{
  "num_hidden_layers": 24,
  "hidden_size": 128,
  "num_attention_heads": 4,
  "num_key_value_heads": 1,
  "head_dim": 32,
  "intermediate_size": 384,
  "vocab_size": 8108,
  "hidden_act": "polyrelu",
  "norm": "layernorm",
  "norm_place": "pre",
  "norm_eps": 1e-06,
  "positions": "rope",
  "rope_theta": 10000.0,
  "rope_fraction": 1.0,
  "qk_norm": true,
  "attn_scale": 0.283,
  "bias": "all",
  "tie_word_embeddings": false,
  "parallel_block": false,
  "extras": ["some layers without positions", "local attention windows", "gated attention", "value residuals", "a smear gate", "skips across layers", "capped logits"],
  "init": "normal",
  "init_std_qkv": 0.0503,
  "init_std_o": 0.0624,
  "init_std_up": 0.0719,
  "init_std_down": 0.0719,
  "optimizer": "adam_hyperball",
  "learning_rate": 0.00413,
  "beta1": 0.9,
  "weight_decay": 0.0,
  "lr_head": 0.0231,
  "warmup_steps": 215,
  "schedule": "wsd",
  "decay_fraction": 1.0,
  "decay_shape": "pow",
  "final_lr_fraction": 0.0,
  "batch_tokens": [8192, 16384, 24576],
  "max_seq_len": 256,
  "doc_mask": true,
  "train_tokens": 133200000,
  "max_steps": 9182,
  "dataset": "wikipedia_en"
}
Each number is 128 + 32 x the weight over its row's rms, rounded and kept within 0 to 255. Layers, rows and columns count from 0. The size above them is the row's rms in percent of the matrix's.

# layer 17 MLP down, 128x384, rms 0.0716, rows 0-127, columns 48-95
size [107 101  97 101 101 122 108 107 105 103 106  98  96  98 103 103  99  92  98 116  99 102 102  99 104  97  96  97  99  96 122  98 106 101 117  96 102  99 107  98  97 100 102  96  93 102 102  95  90 102  94  95 110  98 101 100  98  94  99  96  97 102 104  96  96  96  90 103  96 104 113  94  96 102  98  96 103  96 102  95 101  96  95 100  89 104  95 103  90 107  94 104  98  98 100 103 103  93  94  93 103  96 103 106 103 101  93  95  90  92 104 100 104 101  88  99  92  91 104 101 109  94  99 103 101 103  99  98]
[[ 96 126 140 152 141 109 135 127  99 166 112 185  88 167 137 146 111 102 112  25 159 160 226 160 122 146  95 135 106 117 121 114 159 126 141 223 133 171 130 120  95 136 132 125 168  87 150 130]
 [174  92 100  94 117 117 124 108  86 125 130 132 137  94 135 152  50  71  99 142 118 129 142 127 132  97 148 114 128 167 107 111 133  68 166  83 132 115 134 119 104 149 104 192 107  58 110 142]
 [108 140 129 180 113 144  96 144 104 150 144  98 117  68 105 111  79  71 123  99  84 142 152 153 121 145 134 138 133 113 100 137 124 157  99  42 110  92 137 168 161  97  77 120 137 135 171 160]
 [105 118 125 130 112 182 140 150 178  89 101 103 116 133 109 103 236 156 119 127 167 168 146 104 161 122 108 116 119 142 127 125 142 153 116 104  88 126 187 151 145 124 145  99  63 189 120 162]
 [131  47 123 165 119 101 148  27  83 162 153 130  67 122  97 112  92 115  90 119 136  90  88 139 151  65 106 106 106 173 169 142 173 114 175 169 129 149 113 115 139  96 118 122 144  79  85 160]
 [131 125 138 126 202 111  88 121 123  50 124 145 160  48 106 108  53 143 153 135  89 154 113 120 111 170 130 134 112 103 125  95 137 121 130  91 107 144 112 101 100  94 202 144 126  76 139 119]
 [133 109 101 137 166 129 147  93 132 179 125 166  43 105 121 149 108 144 133 144 123 145 130 146 161 120 135 124 135 121 160 124 150 117 149 185 175 152 147  28 150  59 139 127 160 135 147 103]
 [105 154 173 171  96  92 157 161 166 151 119 116 132 147 155 123 129 120 116 110  72 159  72 166  36 126  88 104 155 141 159  78  61 153 152 132 110 146  90 174 120 172  85 170 125  95 102  89]
 [152 109 102 117  37  70 198 132 135 144 132  93 102 156 158 154 112 122 139 115 175 151 183 109 152  66 108 118 129 164 127 180 114  87 130 107 130  88 112 162 124 173 103 105 107 130 150 131]
 [ 81 166 149 143  71 143 180 121 110 140 115 173 115 166 123 165  98 157 148  86  74  95 111  91 122 153 116 125 166 113 115 114  94 117 155 151  92 141 122 104 157 151  98 151 107 133 131 118]
 [ 86 100 141 116 172 125 148 154 135  82 116  73 160 115  93 107 117 123 124 109 157  81  82 133 122 169 121 154 138 152 176 160 144 141 133 158  95 127 130 200 114 116 147  92 176  89 127  70]
 [116  65 152 149 112 145 141 139 177 176 145 130 149 127 112 154 135 149 169 137 128 137  87 102 178  57 127 109 158 184 153 113 106 171 134 124 147 157 118 139  84 138  60 120 107  97  86 155]
 [142  70 130 134 117 156 124  65  99 119 152 172 110 198 179 130  91  64 115 173 164 111  97 138 131 152 136  99 120 143 152 133  79  98 131  97 141 169  98 142  95 134 113 157 127  80  84 143]
 [150 179 131 168 124 116 120 122 111 128 123 111 111  84 189 109  92 137 104 169 148  77 109 111  73 110 171 144  73 106 152 142  67  93 157 188 138 113 116 121  85 120 175 148 128 190  81  91]
 [126 193 106 162 122 176 135 148  73 107  80 148  78 102 149 138 124 120 126 179 133 145  78 110 175 161 134 117 113 165 154  94 168  53 131 110 160  67 139 113 126 136 128 152 128 199 138 148]
 [129 125 116 118 130 130 128 104 153  90 126 119 166 135 109 125 159 104 172 140 101 138 139 157 126 106 195 105 133 176 102 101  90 111 165 131  69 115 210 142 111 163 110 111 156 138 124 173]
 [195 145 155 128 134 153  60 127 202 177 164 109 126 176 159 118 133 105 196 111 130 192 152 107  77 142  43 101 120 111 134 122 125  98 184 164 140 111 135 140  64  91 115 143 149 116 126 102]
 [192 109 100 105 161  80 126 110  98 114 147 141 115 106 108 132 155 169 156 109 142  96 123 122 158 155 106 120 101 146 172  89 108 119 112 117 125  76 163  83 112 120 103 153 254 180 110 115]
 [132 162 154  96  81 152 167  91 107 152 201 160 208 123 131  91 122 110 135 141 139 113 148 105 172 156 255 151 144 161 130 137 125 199 132 116 165 179 125 141  87 139 139  88  86 150 181 155]
 [120 175 141 136 138 141  92 120 110  33 136 139 151  56 106 106  77 106 123 154  98 157 132 105  68  88 157 132  76 123 162 109  65 132 112 139  95 122 171 107 124 142 172 120 121 111 140 124]
 [132 122 157 131 136 131  99  82 128 130 114  76 116 102 157 135 152  90  94  92 100 120 126 118 149 166 150 145 110  55 159 175 119  99 116 149 130  82 128 124 127  82 118  88  77  81 153 137]
 [111 172 133 145  81 116 132 125 148 159 124 157 143 142 154 124  61 155 193 110 186 145 144 109 125 111 137 112 112 115  97 149 159 163 128 145 150 111 135  65 151 109 142 168  94  73 134 105]
 [118 155 113 140 135 175 153 143 136  88 116 121 112 130 145 125 219  90 114 139 139 215 115 106 148 135 151 149  73 152 117 123 172  99 160 143  78 131 118 119 142 112 151 122 159 124 126 124]
 [152 136 147  98 129 135  77 153  96 113 112 116 110  69  76 130 128 142 134  92 121 160 125 119 141 132  87 146 128 131 120  60 156 174 110  85  87 114 113 104 150  98 141 140  94 144 135  90]
 [ 99 154 138 134 114 124 131 164  93 122 153 132 117 103 121 142 163 147 155 143 184 165 126 157 105  87  93 149 184  54 149 111 114 135  63  73 163 147 140  58 106 133 113 146 149 178 177 166]
 [129 156 121 141 134  83  96 178 144 139 120 130 196 127 129 145  87 123  98 103 117 139 117 126 132 127  71 115 140 138 169  68 158  85 150 147 136 137 165 106 180 136  93 100 101  82 139 113]
 [143  98 165 160 148  76  74 126 112  94 100 173 142 154 144 102 127  92 162 102  97  83 172 108 162  92 101 149 117  85 127 149 151  88 165 172 144 152 104  90 114 118 139 122 108 166 132 117]
 [192 148  92  82 159 158 171 120 202 151 149 106  74 116 117 166 107 107  87 115 157 106 123 116 124 208 136 153 123 122 170 116 166 152 156 113 191 110 154 127 169 124 157 144 118 171 131 113]
 [126  71 185 117  36 159 113 118 104 133 145  94 193  92  97  95 182 130 133 146  81 112 115 136 131 170 170 152 136 128 136 113 126 133  93 115 153 193 121 129 101 154 157 132 111 100 134 114]
 [131 134 182 115  90  82 123 168 147 146 144 131 118 148 161 113  94 144  69 139 133 170 181  78 110  86 138  88 106 140 146 148 119 169  91 119  94 130  97 142  89 115  83 128 151  94 101 104]
 [146 165 136 139 130 103  90 145 155 179 138  86 132 238 135 133 121 116 101 118 133  51 188 146 121 160 128 138 166  97 131 136 178 102  94 154 104 102 122 189 201 172 124 150  98 122 131 109]
 [166 153  99 101  77 122 160  91 188 113 128 130 135 137 101  84 184 146  83 128  66 152 119 171 160 138 105  92 159 183  38 177 152 125 102  98  93 148 128  91 121  99 111 152 101 151  99 146]
 [147 127 100 136 150 180 161 142 118 137  91 145 137 146 120 108 122 174  70  86 204 138 113 131 131 129 133 158 135 176 126 111 120 157 143  92 126 106 146  52  97 147 158 185  91 126 173  98]
 [115 115 152 154 189 142  65 177 133 122 171 120  60 111 132 115 116 128 144 132 151  78  23 125 119 105  76 140 135 153  90 111 102  87 113  84 137 125 145 135 146 127 130 133 155 136 156 142]
 [144 109  91 168 180 107  95  73  86  92 133 131 169 123 136 112 145 125 142 224 159 105  82 114 156 136 133 115  86 139 163  63 117 118 125  77 121  67  85 102 102  96 171  59 110 152  91 146]
 [147  80 120 153 127 196 159 123 134  96  99 115 176 118  76  93  44 165  96  89 100 168 154 139  89  35 111  92 126  92 112 127 118 140 172 174 127 148 160 114 115 121 113 102 122 130  89 133]
 [129 107 111 149 158 157 119  97 123 111  96  65 117 152 168 136 132 152 187  95 124 136  62 146 122  77 120 126 145 111 107 157 154 155 128 210 145 151 163 161  63 110 181 126 134 127 110 124]
 [ 91 140 123 129  96 179 130 132  66 149 132  77 122 135 112 137 184  94 111 151 135 127 152 106 126 139 137 139  87 112 157 163 156  88 109  96 133 132 131 129  71 176 179 142 132 147 153  71]
 [ 81 113 113 150 136 129 129  99  99 159 102 137  83 121 138 160 122 122  91 117 137 139  89  99  89  54 123 126 156 131 135 103 111 142  81 148  98 135  88 127 145 124  93 124 147  60 133  78]
 [134  62 126 130 147 136 137 170 147 151  74 149 116 128 129 114  91 131  90 127 194 185 169 151  94 135 127 147 114 160  98 104  53 171 131 176 171 145 133 113 127 113 142 128 154 143 154  99]
 [162 133 125 110 129 108 157 141 123 160 196 137 117 121   7 128 108 128  92 137 132 124 168 112  87 106 133 127 132  66 122  78 106 115  82 115 118 105 173 142 104 135 104 107 124  91 158 120]
 [161 128 143  76 115 136 136 145 170 132 116 129 111 142 142 114 120 103 119 131 180 134 125 145 127 131 113 102 105 109 138 129 120 176 129 157 128 110 135  98 145 121  91  85 148 134 222 169]
 [109 116 149 147  89  41 126 112 156 113 101  97  98  86 135 117 167 166 132 142 107 148 174 116  61  63 176 131  99 129 167 178 137 149  83 159 151 132 148 106 164 112 144 135  96  90  93 124]
 [121 162 145 142 149 173 113 151 156 113 159 113 140 155 165  97 206 160 132 147 152 132 177 101  86 160 114 109 108 109 126 125 133 144 168 142 148  76 108  88 170 163 146 108 141 139 151 124]
 [130 132 104  97 132 103 111 132 158 126 120 123  87 131 112 145 207 156 153 103 130  59  94 141 162 200 169 142 123 126 124 182 104 126 103 157 107 159 144 135 180 126 106 134 146 109 164 120]
 [122 109 117 108 166 106 151 143 141 124 103  66 158  98 129 150 136  85 132 125 134 156 112 146 181 187 108 137 133  96 142 168 145  88 118 131 121 116 196 146 155 110 138 118 103 118 121 131]
 [145 103 143 165  85 134 162 111 152 125  99 106  68 114 151  63  68 184 134 132 126  84 115 152 134 101 144 112 143 121 159 130 149 198 174 143 119 115  58 135 143 194 100 133 100 118 129 134]
 [113 106 156 112 121  68 159 124 110 140 126 129  91 143 167 154  77  87  82 192 101  98 120 101 167 137 151 113 158 111 120 129 153  89 111 125  97 193 142 117  95 100 184 214 111 104 138 173]
 [ 91 153 144 112 135 143 201 161 128 103 110 134  85 132  92  60  88 122 167 111 108 136 149 109 146 138  61  81 139 111 140 202 125 145 131 193 128  76 144 137 147 180 138 107  95 128 173 189]
 [148  50 153 108 152 109 104 145 126 123 104 133 165 120 104 173 133 138 159 127 133  84 117 133  93 168  95 129 140 172 143 128  97 141  93 155  93 141 163 105 128 140 143 127 200 166  87 110]
 [159 158 142 165  80  94 160  98 148 104 117  64  64 123 118  90 136  91 140 132 124 190  95  88 109 154 130 170 166 147 108  84 124 133 143 167 197 117 118 160 118  78 154 177 137 135 128 151]
 [113  94 135 130 151  97 143 127 158 109 135 122 155 204 177 122 113  90 158 136 123  96 129 142 191 100 112 125 149 155 105  89 122 172 162 153 165 108 149 113 114 177 134  80  89 185 114 176]
 [142 100 171 142 116 104 147 172 135  92 135  85 102 127 135 156  46 150 144 130 159 145 146  99  85  45  82 143 177 132 164 128 145 178 121  91 192 148  93 118 156 140 119 187 146 141 129 131]
 [204 167 102  78 140  96 161 104 161 129 129 139 147 142 190 117 126  67 137 156 139 137  99  92 135 120 190 156 116 133 139 100 129  71 110 156 102 150  94 141 107 144 167  37 144 162  99 151]
 [111 101 145  90 133 157 135 125 143 165 109 159 104 100 165 157 116 101 102 138  96 127 124 141 108 116 203 154 102 122 108  89 119  64 139  77 103 192 124 132 167 149 135 140 108 149 207 166]
 [173 147 174  88 175  67  79 137 186 192 136 108  34 158 101 129 135 117 148 115 127 193 138 123 128 130 174 157 181 154 123  84 169 130  73  68 110 129  94 152 121 171 116 138  93  90 122 123]
 [ 76 132 153 124 102 183 111 136 159 156 163 106 133 180  81  72  99 155 143 146 154 128 169 116 123 125 132 171 199 143  99 141 122 148 129  58 143 155 100 106 116 155 186 191 169 163 132 131]
 [128 147 116 128 111 136 101 157 151 119 141  95 133 175 112  98 130  69 137 119  83 116  89 149 102 108 116 129 163 144 102 111  87 110 169 114 129 165 122 129 148 101  67 119  43 126  98 133]
 [ 96 113 111 122 137 169 184 109  84 119  94 150  65 155 130 161 162 171 129 130  79 122  59 143 158 107  81 130 116 107 127  81 124 137  97 117 144 151 133  94 148 120 139 127  90  89  95 173]
 [121 124 142 150 168 192 101  92 119 161 130 113 115 107 140 163  65 114 142 144  41  84  89 118  80  99 111  89 134 157 139 130 148 104 129 124 153 111 174 101 123 158 132 114  85  50 151 147]
 [161  88 110 118  89  58  50 118 100 139 116 138 143 124 113 132 139  69 116 160 113  99 100 134 117 102 177 112 115 100 122 133 114 197 191 116 147 131 113 127 243 164 128 155 169 137 142 146]
 [123  68  70 122 135 119 132  96 108 117  94 168 155 120 159 110 140  65 145 119  62 169  98 153 150 142 160 130 149 130 157 173  63 107 121 166 164 160  74 129  98 117 123 166 177 106 128 129]
 [116  96 143 115 128 142 127 171 184 111 174 183 129 128 150 170 116 119  78  69 113  95  94 151 148 105 123 170 143  97 147 124 101 147  94  93 125 139 106 157 156  78  95 156  36 171 153  83]
 [156 172 119 116 118 157  87 110 146 120 123 146 104 147 105 144 124 103  58  97 150 110 109 135 108 136 179 143  97 134 158 154 117 114 100 154 132 155 219 126  59 183 114 105 129 108 129 135]
 [151 101 156 110 147 145 136 147 140 125 117 155 160 104 153 125 134 120 125 187 165 151 148 114 110 181 164 124 148 108 163 103 105 159 141 158 151 124  69 125 165 175 194 118 103 157 103 105]
 [136 134  74 147 111 144 142 179 158 167 132  90  77 149 154 211 105 158 156 126 193 113 128 133 130 164 121 133 117 106 123 134 158  95 137 159 178 129 172 187 120  70 160 133 128 147 177 123]
 [124 158 129 165 123 191 137 135 139  97 108 145 153 155 150 131 130 149  93 102  71 103 133 140 117 138  98 119 186 113  62 129 130  91  97 115 152 154 126 146  75 124  76 169 138  92 129 168]
 [130 164 134 139 159 188 116 113  96  98  63 124 158  69 119 134  72 158 167 139 105 150 164 171 143 150 104 115  99 125 137 201 155 126  84 130 167 167 125 179 164 104 129  78 129 120 110  67]
 [143 199  94 133 103 161 168 116 122 142  82 132 136 124 127 103 113 175  94 157  79 167 103 165 104  83  81 104 124 117 117 107 159  95 155  90 129 128  63 122 113 152  93 139  83 151  71 130]
 [111 102 131  91 150 167 132 139  88 149 136 117 139 145 159 126 125 117 162 165  97 156 147 132 205 187 154 139  82 222 102  76 116 172 142 159  86  98 132 200 175 124 139 119  96 129 124 182]
 [131 152 144 156 155 141 151 144 112  90 149  92 143 148 147 138 122  98 126 108 114  94  97  82 170 136  57 110 128 125 129 125 120 133 118 106 102  63  82 108 159 173 130 142 117 156 112 116]
 [133 182 131 157 123  81 138 132 134 124 142 197 108  96 209 146 163 143 165 180  76 181  98  90 168 114 104 171 102 138 182 150  83 188 143 129 151  97 113 116 148  64 120  62 163 113  99 192]
 [100 123 149 110 148 100 118 151 133 115 173  87 137 130  82 148  76 115 189 138 134 147 129 110 173  90 148 145 145 117 132 146 100 171 196 128 148 147 150 116 188 120 122  99 199 130 144 129]
 [142  96 109 130 140 120  78 132  93 144 163  91 145 173  92 134  96 146 182 161 148  70  44 102 107 142  98 108 106 146 192 180 127 157  95 141 137 112 161 174 152 145 166 112 104 123 119 192]
 [ 95 115 140  76 123 120 126 114 143 131 171 157 177 128 161 133 136  98 105 152  45 182 102 117 142  92 145 125  69 117 152  85 127 194  88  91 158 118  81 122 120 154 159 118 112 149 137 147]
 [141 129 134 119 147 141 142 101 146 127 153  89 152 107 136 150  77 158 198  61 141 180 130 115 140 160 172 143 172 155 102 109 150 151 165 132  79 125  86 221 109 152 135 105 137 103  77 168]
 [134 221 161 132  91 140  76 171  88 137 157 160  37 147 118 117 149 135  46  95 154  42 145 110 107 114 102 147 147  29 102 108 166  73  86 110  82 136 134 137 173  93 157 132 144 182 163 133]
 [117 135 161 123 191 133 117 104 157  92 161 114 200 148 163 122 132 104 178  97 152 130 153 128  99 146 134 149 141  79  81 113 163 138 113 129 120 132 118 125 143 164 129 108 151 113 106 151]
 [ 96 136  92 142 197 126 158 131  62 125 109  97 113 127 152 113 135 119 100 138 163  36 132 105 113 111 118 135  77 160 118 200 120  80  95  88  98  95 110 129 120 114 142 100 119 160 128 133]
 [151 137 120 121  88 155  96 168  96 157 122 153 165  60 127 125 126 130 177  94 123 138 102 117  53 113 118 143 143 192 129 156  82 129 203 146  65 152 180 149 132 150 114 168  41 105 131 118]
 [111  87 153 166 165 178 138 123 120 109 111 161 174 108 137 161 142 145 160 147 127  79 149 102 151 122 196 126 132 140 116 126 155 162  94 172 157 156 144 112 130 118 171 113  82  70 204  99]
 [151 149 131 119 106 116  82 129  65 119 148 172 148 140 121 136 140  98 128 100 140 117 152  54 134 101 164 149 152 120 190 211 113 154  72 107 134 118 205 121  40 154 146 105  91 109 107 161]
 [164 127 109 109 119  81  69 122  75 181 136  73 117 155 112 159 151 142  98 141 163 167 126 150 144 108 132 140 178 181  66 128 103  29  91 148 136 100 166 126 109 136 109  59 128 108 127 103]
 [127 115 107 143 115 114 139  74 177 147 135 124 163 108 146 159 206 102 178 136 112 124  72 140 129 123 152 112  92  59 161 137 162 115 103  60  88 155  94 132 133 124  82 202 106  82 132 151]
 [104 178 126 136 144 111 147 174 136 127 107 148 164 141 159  89  93 124  52 157 127 142  81 164 126 162 101 145 121 139 151 123 174  76 169 137 122 142 132  79 157  97 135 128 117 178  86 127]
 [ 74 119 142 154 139 143 122 137  88 120 123 116 131 166 132 176 157 194 187 127 136 134 152 113  77 138 149 144 110 163 130  93 121  99 119 156 170 121  95 109  86  85  84 119 147 130 136 115]
 [109 104  86 129 163 145 110 106 101 154 151 172  83  71 124 117 133 102  76 172 148 163  72 147 110 137 111 122 117 131 140 129 138 139 161 151 163 123 101 195 126 146 121  69 196  58 175 120]
 [131 151 111  87 143  67 121 182  96 106 177 163 156 137 124 136 129 139 104 126 188 174 163 137  97 164 132 108 132 123 107 189 101 157  69  84 156 138 177 165  76 102 158  55 104 160  94 132]
 [ 93 113  89  94 153 129  89 120  99  78  87 151  93 115  77  83 129 124 121 111  97 127 125 141 145 159 104  81  99 162 116  81  97 186  96 152 141 112 177 167 142 125 135 187  98 138  52 142]
 [ 63 111 178 139  93  81 130 117 105 158 122  67  77 103 172 149 115 152  83 121 127  97 186 161 110 115  90 124 129  27  82 138 159 138 134  65 150  95  77 101 163 140 118 128 121 140 115 129]
 [ 97 183 138 140 173 126 145 211 117 141 107 111 105 149 183 102 120  77 129 173 184 155 188 113  91 138 166 116  90 158  62  60 122 129 171 204 173 110 131 111 102 128 168  89 141 151 153 139]
 [143 163 103 152  95 126 156 138 122 161 151 203 147  90 128 106  84  72 107  87 169 159 169 124 152 180 163  89 123  98  97 164 148 115 140 154 112 124 223 129 146  44 166 101 123 146 143  68]
 [111  21 135 157 104 175 145 137 186 136 102 132 108 116  98 120  68  97 100 116 190 128 134 133 160  54 134 153 155  80 136 177  71  84 161 133  83 130 107 160 119 124 153 101 108 131 137 139]
 [139 120 110 109 133 126  89 106  85 141 114 109 144 161 116  88 193 106 161 143  66 121 110  91  83 156 100 120 163 133 126  99 132 129 171 124 111 167 143 103 118 151 118  91 119 137 121 144]
 [163 113  90 152  94  92 161 106 130 121 148 157 195 183  52 132 138 108 176 128 123  89 105 143  80 102 145 146  71  72 148 119  90 195 136  77 114 109 125 151 173 101 116 148 160 100 133 121]
 [152 148 136 148 127 136 120 102 124 135 133 119 121 145 160  83 178 103 147 152 125 156 137 141 165 234 150 150 146  57 137  72 189 190 174 100 162 142 134 166 111  75 106 153 130 162 127  99]
 [ 94 140 147 121 136 161 126 139  75  92 151 171 146 117 138 156 163 143 100 126 129  37 116 168 136  99  54 104 141 155  93 163  95  81 120  66  90 159  93 113  99 128 104 165 125 152 122 124]
 [ 79 107 170 149 145 114  88 135 169  92 184 111 162 151 171 144 102 170 151 158 195  86 180 178 124  61 117 120 142 133 111 131  95 128 192 135 164 151 117 131 144 158 122  85 106 121 146 141]
 [119 114 106 100 193  69 125 138  86 118 149  70 132 122 126 124  86 111 111 130  78 125 158  90 151  66 132 122 144 108  88 142 106 151 131 170 102 147  96 108 146 126 106 143 139 110 149 151]
 [ 59 129 147 116 119  76 137 140 103 104 107  86 132 170 103 126  86 189  75  96 161  59 110  95 165  86 126  92 137 150 122 171 101 108 118 158 148 142 138 160 136 131 149 127 122  41 144 138]
 [117 163 146  88 168  94  98 127  85 113 117 138 167 136 134 155 166 115  80 174 112 106  88 128 148 213 122 140 130 132 174  91 147 126  80 186 119  96 157 172 106 128 125 127 137 139 180 128]
 [126 117 141  97 151  89 104 124 162 126 137 146 222 131 150 168 154 162 121 130 136 187  83 134 106 151 160 139 121 118 119 141 198 131 131  64 155 136 108 150 106 194  94 218 162 106 127 123]
 [101 115 123 165 155 132 140 148 100  88 173 139  86  98 113 131 118 115 128 129 156 123 186 120 118 165 153 153 103  73  64 135 106 112 104  79 126 172 136 147  99 127 148 117 174 171 117 116]
 [159 164 126 113 159 115 106 182 123 140 119 131 150 100 155 135 142 110 166 145 125 140 180 165 139 136  96 123 150  74 103 122 162  98 166  91 144 130 113 173 198 139 144 117 142 141 101 110]
 [ 98 103 121 151 136 198 120  54 127  85 133 133 139 102 111 106 175 148 107 115 132 146 139  93 143 132 152 145 141 124 172 175 182 157 169 150  97 133 151  92 138  90 100 120 132 169 102 148]
 [150 156 140 129  96 109 236 113 154 128 156 122 141 144  94  94 162 138  94 118 187 159  93 131 102 102  74 131  76  96 155  97 133 210 110 196 141  99 116  75 152  91 129 111 127 145 123 170]
 [142 154 111 136 174  94 146  94  77 111  83 122 159 149 136 101 125 147  98 160 140 163 171 180 143  94  96 110 115 118 117 158 160 145 150 196 137 120 143 104 108 130 131 130 142 125 158 123]
 [164 166 118 115 171 168 174 130  85 143 169  80 100 132 123 125 126 134 156 121 161 100 155 126 175 170 127  88 124 171 114 140 143 102 142 163 126 101 212 112 120 143 143 196 158 144 136  70]
 [116 143 152 126 137 140 176  96 154 140 129 166 168 148 163 100 162  73 148 173 145 210 115 131  77 139  74 137 126 142 146 135  92 121 148 140 130  65 126 106 102  98 134  42 106 162  94 135]
 [164 165 136 131 144 112 178 123 137 108 133 134 173 181 118  69 146  88 130 127 131 132 139 136  77 145 103  85  94 103 115 163  74 177  96 120 121 114  86 122  89 161 156  27 159 145 117  65]
 [ 83  94 117 154 123 116 134 142 212 128 179  79  91  63 105 158 163 123 147 111 123 145 131 128 146 160  92 185 111 122 140 142 210 192 152 113 173 157 137 141 153 136  72 154 127 128 120  84]
 [154 136 141 126 131 160  78 113 151 120 119  93 213 129 201  69 131 131 162  97 111 127 159 166 102  73  81 116 134  68  93 107 106 116 151 117 141 114 151  93 129 140  83 130 138 106  94 150]
 [163 132 129 129 170  84 152  97  88 155 109  85 111 118 104 131  98 128 159 106  85 174 145 106 125 159 138 114 181 156 124 143 131  94 105 107 100 129 102 172 129 116  87 153 144  97 121  89]
 [102  93 124 124 112 154 118 118 119 164 158 124 206 153 146 123 108 162 115 118 154 124  66 114  89  94 170  75 121  76 108  87 150 135 126 144  84 125 105  54  27 139 129  67 184 146 138  63]
 [112 114 177 123  80 106 122 161 129 142  94  96 113 158 150 140 129  46 218 126 111 178 184  86  75 169 127 114 184 127 126 100 142 116  92  79 166 192  81 108  93 105 112 196 148 135 100 138]
 [ 99 101 125 115 138 176 181 151 141 123 136 167 146  89 121 187 154 135 135 158 183 176 130 112 127 164 176 129 114 170 139  97 109 215  95 161 103 147 109  78 101 134  82 133 108 113 112 107]
 [169 111 123 170 104 154 141 132 139 135 119 108 141 121 110  96 133 167  77  98  97 109 126 163 197 140 217 127 129 167 180  96 134 194 133 141 128 114  89  98 138 142 104 121 168 145 112 105]
 [133 151 121 161  70 206 129 131 107  99 137 141 149 102 120 114 123 120  92 116  74 116 109 103 168  86  63 127 123 155 137 122 124 169  84 120 151 116  82 127 146 128 111 133 147 103 111 139]
 [142 113 109 161  66  84 129 141 113 150 151 160 128 125 161 134 130 163  86 127 113  81 180 146 164 122 152 136 150 138 109 105 112  94 101 138 119 104 126 117 149 126  60 152 133 156  92 156]
 [ 93 141 124 107 114 193  88 136 126 138 119 142 136  84 154 165 103 171 140 169  97 162 117 124 127 112 192 123 159 151 140 126 127 148 132 118 101 151 170 120 129 195 130 114  97 141 173  87]
 [125 155 120 172  92 119 135 157 150 168 140 142 127 104 135 114 126 132 153  91 121 132 139  83 176 191  89 160 121 115 118 129 155  76 168 136 171  96 112 173  86 201 142  80 188 129 149 135]
 [120 170 122 115 152 147 131 121 186 101 138 113 172 145 141  87 147  76  82 152 156  87 144  86  67 144 145 142  97 117 117 139 139 145 109 174 138 121 165 144 107  92 123 131  85 203 134 168]
 [107 129  76  93 157 116  97 133 149 114  93 157 108 120 124 152 214 153 182 102 115 154 127 131 106 128 132 157 152 125 106 136 161  17 189  96 138 134 102  96 138  98 119  98 109 152 133 127]
 [141 115 157  69  66 114 110  90 147 148 118 131 117 126 116 129 143 140  98  74  87  91 109 107  90  93 147 135  87 134 172 121 132 173 183 159 150  87  96 156  79 100 142 206 113 170 132  54]
 [140 181  86 138 146 118 122 101  92 118 136 173 150 106 123 139 109 140 158 129 178 149 111 137 154 178 100 120 113 133  98 158 122 184 131 140  90 157 149 118  77  83 118 138 139 127 163 133]
 [126 149 124 130 105 124 139 159 138 169 111 149 113 120  95 116 169 176 105 142 146 132 181 148 105 120  97 115 124 135 138  91 190  71 119 169 106 117 194 167 156  88 111 126 171 122 140  89]
 [116 128 126 126  87  90  96  86 132 183 133 141  53  92 167 123 132  84 116 110 116  85 153 156 150 122 151 115 113 150 142 102 143 178  92 136 134 157 163 135 181 121 170 189 134 164 119 135]
 [120 150 135 126  87 120  95  88 176 130 120 144 121 132  67 136 109 152 144 129 131  91 169 156 143  56 145 128 149 182  69 145 145 193 151 153  94 160 132 123 150 146  82 198 151 125 131 147]]